Each number is 128 + 32 x the weight over its row's rms, rounded and kept within 0 to 255. Layers, rows and columns count from 0. Numbers have three digits each. The size before them is the row's rms in percent of the matrix's.

# v: layer 6 attention value, 576x576, rms 0.0348, rows 413-459, columns 384-447
# o: layer 6 attention output (transposed), 576x576, rms 0.0335, rows 413-458, columns 384-447
v413 098:166171107126140066163131138080166150125161147174157176163107141068145093135032090166163141092132130111107080084144119118128095145106098147140119131172120168082145098082102123120111118044061132
o413 103:089131112149089210121125129157174091139167080110127102146188169063119121140106090178137141143160191101149175124159070107157108141129091071112150071120099143180147154150124124112137096103138131
v414 102:157169173135135213089190135080181153081145117156090160142140149196104113160116141127130127112173166128132149081173159123100123094130118145157157132165116143128167165159134172163102132137137128
o414 090:129080161130097162144080118102121125101041083112127165139166112162152166088085129152146129172092083123111102143092084124102175133162147133160144185104138128064150111179131119161109182166104135
v415 098:094134137180103140164144121070128106144182124155080174193150112160083053134133104110154039096073105121095066101119169125138107094086180129115123102171108097137159122145149152108145114146076141
o415 104:101114185168044099127180113113177145111169113095143088195121124070145061122065116099142140197124150170104090116122056136113117075140138178192108105054134109095145083146094118136119088136090170
v416 095:142110089094095163123111166106110117130115084129145114162094131161125101091118060134096123146114141130086176085080129166150151161108109099100135077120126091126071139175097068136150170136155132
o416 099:128132128128131126111122193088181133150076161151213149082111157142117158114107050127142141106154119131102128175167084193093129120093119172067157171110155088181133158097145138147153141135083140
v417 096:118022170151109155111168087078093097140104104077125137126194090151161138215143105129118145149136139130150166087186122067075020162113120116100166162154078172085181149123184183124163130153109078
o417 100:184162147186069097159149125099125123092163153114108148127130148146161092103131072110167104156121078131131161105117145154158119149099168138110142161098106101082137095129174140139157163135117185
v418 103:129101083068151173107083115177159174108042125089160140076141152142212138107120125115083146122124183129143208108173112087080073152130090164108074159143168171110135123123081144087142077121188097
o418 106:136123081165116113192073143152088124137038172186107130163098060146095122105103118101119124087152063125164149122111141070111131139148131067062134127172042102106007095153127087085090112133096140
v419 091:060164114105121111127138092155151094179154134137166130091119124098108132096095193133105140116131122162129157072095115138153137121088106108105130096138069127173096120146138183076110146141111135
o419 092:119153091093117125149091160083099164179105151125164116089144168118087119111169131147147135135153121137101162110133171124100173113143163096124125163171116166149139163139072137153135108172115109
v420 104:158112093075158089124190081123204133163067129105133100078107089125129072092133077125128149122151147181134123094124194139128122114104132091115115095104068137151157127111097130086165142126181122
o420 108:081163114144155168173094114075146140143173128089103100088145107161140076134111143136151137082147122118117083099150131126070194159106133114116111122089131131126120145109117094090069178120106154
v421 100:040133099154113135199159146158133188128112090178101107076097083120188126108033125121124121183145125139152118175110144168148077151097168065114199154178094143168067132118129098130106124103059096
o421 102:145141136200111124153120138147161113093194146172125108107178144113173138101143111144143144122137125148104087129135108199142090147156149102149114125149154106034116082130155157119106059154111104
v422 097:166101145155092078093105105116064140173167084144087139166115086126099159103128122073136099152135142116114121066132085106201108170158121169055095155156085117153093136135108112146154118051131145
o422 096:096129129154151123170097111118119171127028164137157150107130135182114167139080109114119092110100098108150103157144082176089108122137126114085149173078157117127093073134174089152123113133093109
v423 091:123159130080134094106092103087134182168103177108148125093126167154107150116112083161142125139119142143102150130136102095129192121132061133107114119157181168136146157136102127144160126055131135
o423 094:133158154157114177123100109134138141131199081162059134139103161097091117102148090135135159174083096100124158065111157105183102153179154143115105088145122150134105096138129143153141125138153166
v424 101:156135151148145158145101124204185048128114146132158172123123129130144157133174091147110173081120116091152097119160147130072112111150111114103153147149103118190086121130209125127183159139121106
o424 102:169149118169086169126161124131087112153126150089114109132147110068134085091096110148120106128053063109136146148161175148126152157175159081145120129129162136093112126133129149092151082101135172
v425 097:164075100164095124139125120180107121159139114098099083087058147119122104143103056130108119099169153166141146106137207145158084106115102134114077145184136129200053146129148099161142123149117122
o425 104:091147130128085074111091105100149098124220087149152131115155185162176125088110126127199163140200119152080073142117115149129137114176116162197158124112166094136094124109179157190138117112073108
v426 100:110236176076130118085112168186067150128159086151124137183095163109147131097125121123176136128138124160174093133146159134074126079142181166180150146144076118100162076123152173127110163133123142
o426 107:146133056136152163125119132172139157137159106120110116134210089134119172119106146157162160140125158148091144133130087052158149081198126113144109092190117132114122144157102171182158139152104134
v427 092:118117162142118148084154155093124094125083150088104120069131107113060141098111070143095101099171140162144195108157137174116181112107134085122184141099083130091148124127120122055152127148135112
o427 079:080124141162137174176060156127131141123043050130140097083111099092099189125103156173130170140149135081098131119127126100106180117145137092095118140122138104128089141148173148144103110111184163
v428 102:173142125100162163092136118147158053113103157110163161051089112110148122115134148138124157163107128116154194079125125141114125101159114086194138146144180176118133157173127096093139128057152123
o428 105:078086117076170092139073146115124091132096156131159112137129074167140171128153086160121132089140103127195126115069165156104145114164133108123125067145120133123132125100097114132134137157144045
v429 100:110132161151163194120188125137041033134153074126086131157105108149128101133162171129124117133125119168160077105097124115121114187151069101134096104181145139145115088157150198165140136138156143
o429 104:117109130141097099132148106086188128160064131103162084179123114136110068167101188126184113116082108122164116115113160143080177060135080156255104091099183131147156106109104107109126114158178130
v430 101:113101201099106110131118126123079151106132154181080112124191152129087086167123135121105126113106118176135146105145217154163102109144071126157166099141189116091150212082177171133090086068067147
o430 106:093163145151143096139175125149168124136117088049119110130144153129140103144086130161059107151120199146134094077124070074161185100139087101140082122148143117166110132138075126104100111076137121
v431 094:110193143116159194088125073099138118089114169126162142136144132149193123156101098112179136141137101176162092087157174089145109100149076126174074165106136135141100144152199106129122145085089140
o431 098:107130112143147151139099114159101076087208162152092131097182163145107163123097125162145097134091156143181118111081109096207202185101074126139163155034139170111126174113125122157112173168085161
v432 097:167125123059120138080146144195153095165156145103126105165106190145138126142167086097110201086135148118137075091105126194077134139152085135131136137115140094155068160140118156127097110121129111
o432 097:107104158105088140135098119097091153060206102128165132144106140147194164133116116095154116182138144143142115106167119163209152114142068202120197137084174093132124118137162078151102144092200088
v433 098:148147160118138088121167122109115118173159148132091156119186117156061131136104143123145129120113159163138125079132129225182137057131145120135160117143054140113117138068133144163134119140081122
o433 099:096152083151131126118077114109167147135113125096104160107081152120213155089111119127162141158115143127133112108117097179066120094134170164118104154101173155119125156133089170131124192206117177
v434 099:098076109117112155091122098138162185114110188095147221116152174085171102150105101179116136135139201109131159133138097088082191169142118148100128079064118172140142125145129112152124132182108139
o434 097:142109084131141162134153112187113084120184116175107115142122153078137123104178101126100162125175135144128179095117173121165146146159103082118147075147079133178117146136163173129119123105122157
v435 098:088221096126142072144148125104065128169149133154156179098099177080119151163154099137155102205126139101146147113120154124120184127106116101126150128080078196154177114066141159157146126056092140
o435 100:118101092075115154127136069157139150129090073138159113127123179131107153194138105113124168120134180079116143102095078075152128085163187141136162066182099105193106187095138143145139153090115074
v436 109:214077146150150082136154144224169119070185134111165161139165176119080152155195079138122189166121180112126115101155123142083149101121077086138142104074131120151105145155130138184112124079113134
o436 104:110122106123087102131151143135128190135225162124124111165113124139119110047126070128127091112081147166163138135107163141162155108144071143148132123125142109142112155128127128165124145092167124
v437 101:141052206146134157138116125169098082150124128130070062060111089147116140112170172114113099105096114096155100101151122133077111094164177121089120178160160076135091137132146171155132178179089149
o437 100:086128141141132118145126106112107166133106136139169152089175176088175045090093129084150133145110123180125080106165075166072139127129107072186155132100164093159131135137161167115163110159127180
v438 103:073134121194124132155160119173066171155149077148102101164093141116133161178110126168117085177178179172154208110120094118135170144171112186110099084126162106156121085093161137116135118109139110
o438 108:112081143137121090114141085132150118082157091113142138163109136144159128127149069161133086096141115135098129119098123137148129097169149146107141107123107097125123082234212177155120140124129151
v439 097:137091115151116052089126127163122104156099176046104135103123183076171122087096105103142201099178165107124208138178132154108148143138114072089088142132090168130123108139099156137177166080098113
o439 101:076117116094142145136031155152073135090152110168120123099135161144140166060136141094150134140136117092143135130163144091075134157162144154094070127088164096120087153157139176215141094122098140
v440 105:143064059087083110117183150105165094145105127147044134125100153105061102111200162152110085134105163109083168167099108105143147079152148122104165111103170104132130119118114054145151148088108171
o440 106:084042158097108122167123142154161190059015102119156134123115108118147189109124083114100097163110169104143113146113104115129114051155136176116124092108142123135118153135147143174135103140051085
v441 101:151143149161108086097105114149106152096205074116090072198138093154152142125132153123135105154137162096089113121139087118165161122151145088103106096129141136112179172156069167169118115103103122
o441 107:193089141126151088030157030113149083166169119127124130129127205165150106136132133109113126110102164112097136166142083119110099140143156169105131117124178120104156150163133099206125099132145102
v442 097:175169068087138146141128178150175095140128101180132088137109133151176139161186076125099114130129096152112132141122127151142066101169159092158098146115100115214160152163184151154165159119130113
o442 106:126095092141151142091080192131134137097092194141126112148121077162171137139088158143102160107090145068158133119107084100115172185116083106136129114087143104117121114152147114102137179139087113
v443 096:092095123162087129146140153062136166139101184146083105157139075144092083139049168102133136133177076167125179186110071146179158138100188119143098122135172110085086161067143058120133087127118085
o443 102:100115124184114078113116149093147130085166121122147146096173117165158100189106091122097107132166158174126133155113101137133108061145146149147119131117181152138103108125092180193152093120112083
v444 104:094130133180120158145103094148115168129106141129144153183127155108125132120112062081118112149139141198102131160169156149134097120135094132128158126148139114171116051173100166085122090130164086
o444 095:137119114159116091140125107126100174127036111134172156109125169133122135116113156122129109142108091079137114167125085079060151164080140116165174172126122130126125143159155115103142117113138120
v445 097:178104149094141091131087114148177122118120147099179096158099134125179113108077057119152194111131126159111046146080106134081123146112154135154118086173117129157137163085167163088140114139099093
o445 102:077130214187140126114127139121042127147232156116166147141185105145080094126091111125108104194143071163131082108159177142158106122159143130113103147108138131156116137121150124140081093074163115
v446 095:110190088131143086101129144126182160092085091125152148086132150056153165086117087096144190106151167111152134160133125119107120166119158145110128168127084216092175118105089162092124113156108117
o446 102:180145046171148190114112132158091143122155102167070170110116114099139151115082156087136159134133051107136152132171108099135098201154176103107134070141101121075141138133118132158100089133085175
v447 106:185138153120120117110144128090101122098111123137091077147122129165098106121110114123157132125204153153125155100209118164147088145148105118128137165140149160084195145116127145159052133126113160
o447 101:128151162068122141108085077114150067087074000089089112077151143168145152118090150160176141104110128107112133154128109107121136147149097101146148163110183164119143129112108116133139113114190140
v448 091:144119088120149100135146142091186110099100104132119115117113146177104073145119152157107146095138139077141102101085082069122132130096150148145099098086187170081139207081146096157131163175145133
o448 087:134141108111111161076149127114149098106179143108070109153158125109148114138154135100112119136096148128128149099152146134128074127124068125115164141188087220101121115117101168178187121153114119
v449 094:099136128132133100103123118197087079084136134145108133113103135104138141139076095146161105092165142156146135147180100110153056141078104079101088170154140070052096070173148119059148148151097140
o449 097:182150156129114109129155173131144120109062149118117117123153121109096134144104160157139120109114175094159104156143160085068138116120106115122103099111129113126127132130130127145138115152136127
v450 098:094106090140096175128105082108097135135135155091082154089164091144165125103109145145129159117166147167160089079114097100159153158125162115157084130180107099072076116090159121148115183181101097
o450 098:149153085122125097092141130102160165197109179178121161161138083089175111144181165113119093071109143149191119108147136168109141127126125133106094122140139131132147094062105148130164104175127185
v451 090:138113150152133164166121129134145138106119100094073125101116157157188149172181131160110057118124091113162146130153111132158104073086088100127098090156147065200134135163192138120163159098156102
o451 095:101130176089072135169094105066150169131036145140155110142113125139130150131127093167168103118138086079141111133135151142162164109128155172145157145108092085112136123083165190132154133128108133
v452 099:141123068150116111148159159166129080076159125100147096056114118182136109127141157122084103150112159092125121160132076116124115117118124082114120145146103147169091132149081112176131125170079130
o452 097:120152114093081065147118171123142130128237159219139079118124116083097029081131114117170152158170113153115136155123149170144094095089126117155162171119146085093170107124183086109121140124105107
v453 104:125161150137166131100109113142089162086081168159104164160125058136184083158089116145121114178100125100119185121194116071157128133170069136133107114072143139148137150117116013101137138107142099
o453 105:114147114146148074148117134150169155137132170131115097166115061100150140116137119177139113110123169121159136050109159169198168073132102120080109108080164108121121098142119145067111150140144123
v454 105:148159158124124110109140107082134118091083107137110068108113122163092169127156174116124142119113099068136114171191173131142099167189156155106099125122144154129133162113145178113105091153084144
o454 102:109096171140151170126087105169179141094048051090111142129137119092141104067020153124147136159117107123077129097155112085121113120167157139118120117057163154082109145155151170141076080117104140
v455 102:117090098180120172169098129106071140099136136132025120119089056131140112097168139126087053078184159085138148115112124082099131172236125139129068175126165123141156163153120072124142115057097134
o455 108:104100117140129106105158107141173098107143121115147150096149177130147175138109058153126096053160140147101118175130098164116131056185161157158131115154160115110140100144143140165139076126130089
v456 099:094094113132124130090108135083067095113123189133104081145126148203085139141117145150146116078148087157138192096077160132168176052120146110124091123135155149114167141125133095118166139051087148
o456 101:134134174135127163091128105131107176095196090122092129084133163165114092149179074142151148183109120114121110138084137068170143113143151180100112122117140153166113132171145152140147129127129114
v457 100:224114121115119156145140136161179113082076099142171110116149181121201186140137092135136139154162181146116143149117098112113123174167148139094112131152128144141093108156139135153147132116091113
o457 104:131158164099140084115180139117133121147162140209139118108163139159144076070178040085160130090122112115113087099102156152167115161144173148120193106110142070157150085135158113121118124116150155
v458 099:197140101079094139097089137078036196191076166159081118147105208109104140112149114131128199152091176149082050140127097156088134146117122057146159163070134186036115190095135133144149143097123119
o458 103:115114129111135176158099175134090094111167044131088138078125178124181161118101134092087056090133154137110081162158088176171094154176118116129151097161079180124103100166146130176152130160111061
v459 093:155114171111179098102098116148093127128078171099163195152136191131124134161200112166103133088153137114130255141155163157094162121088110119093197158145123179189142135165134140108162138084167116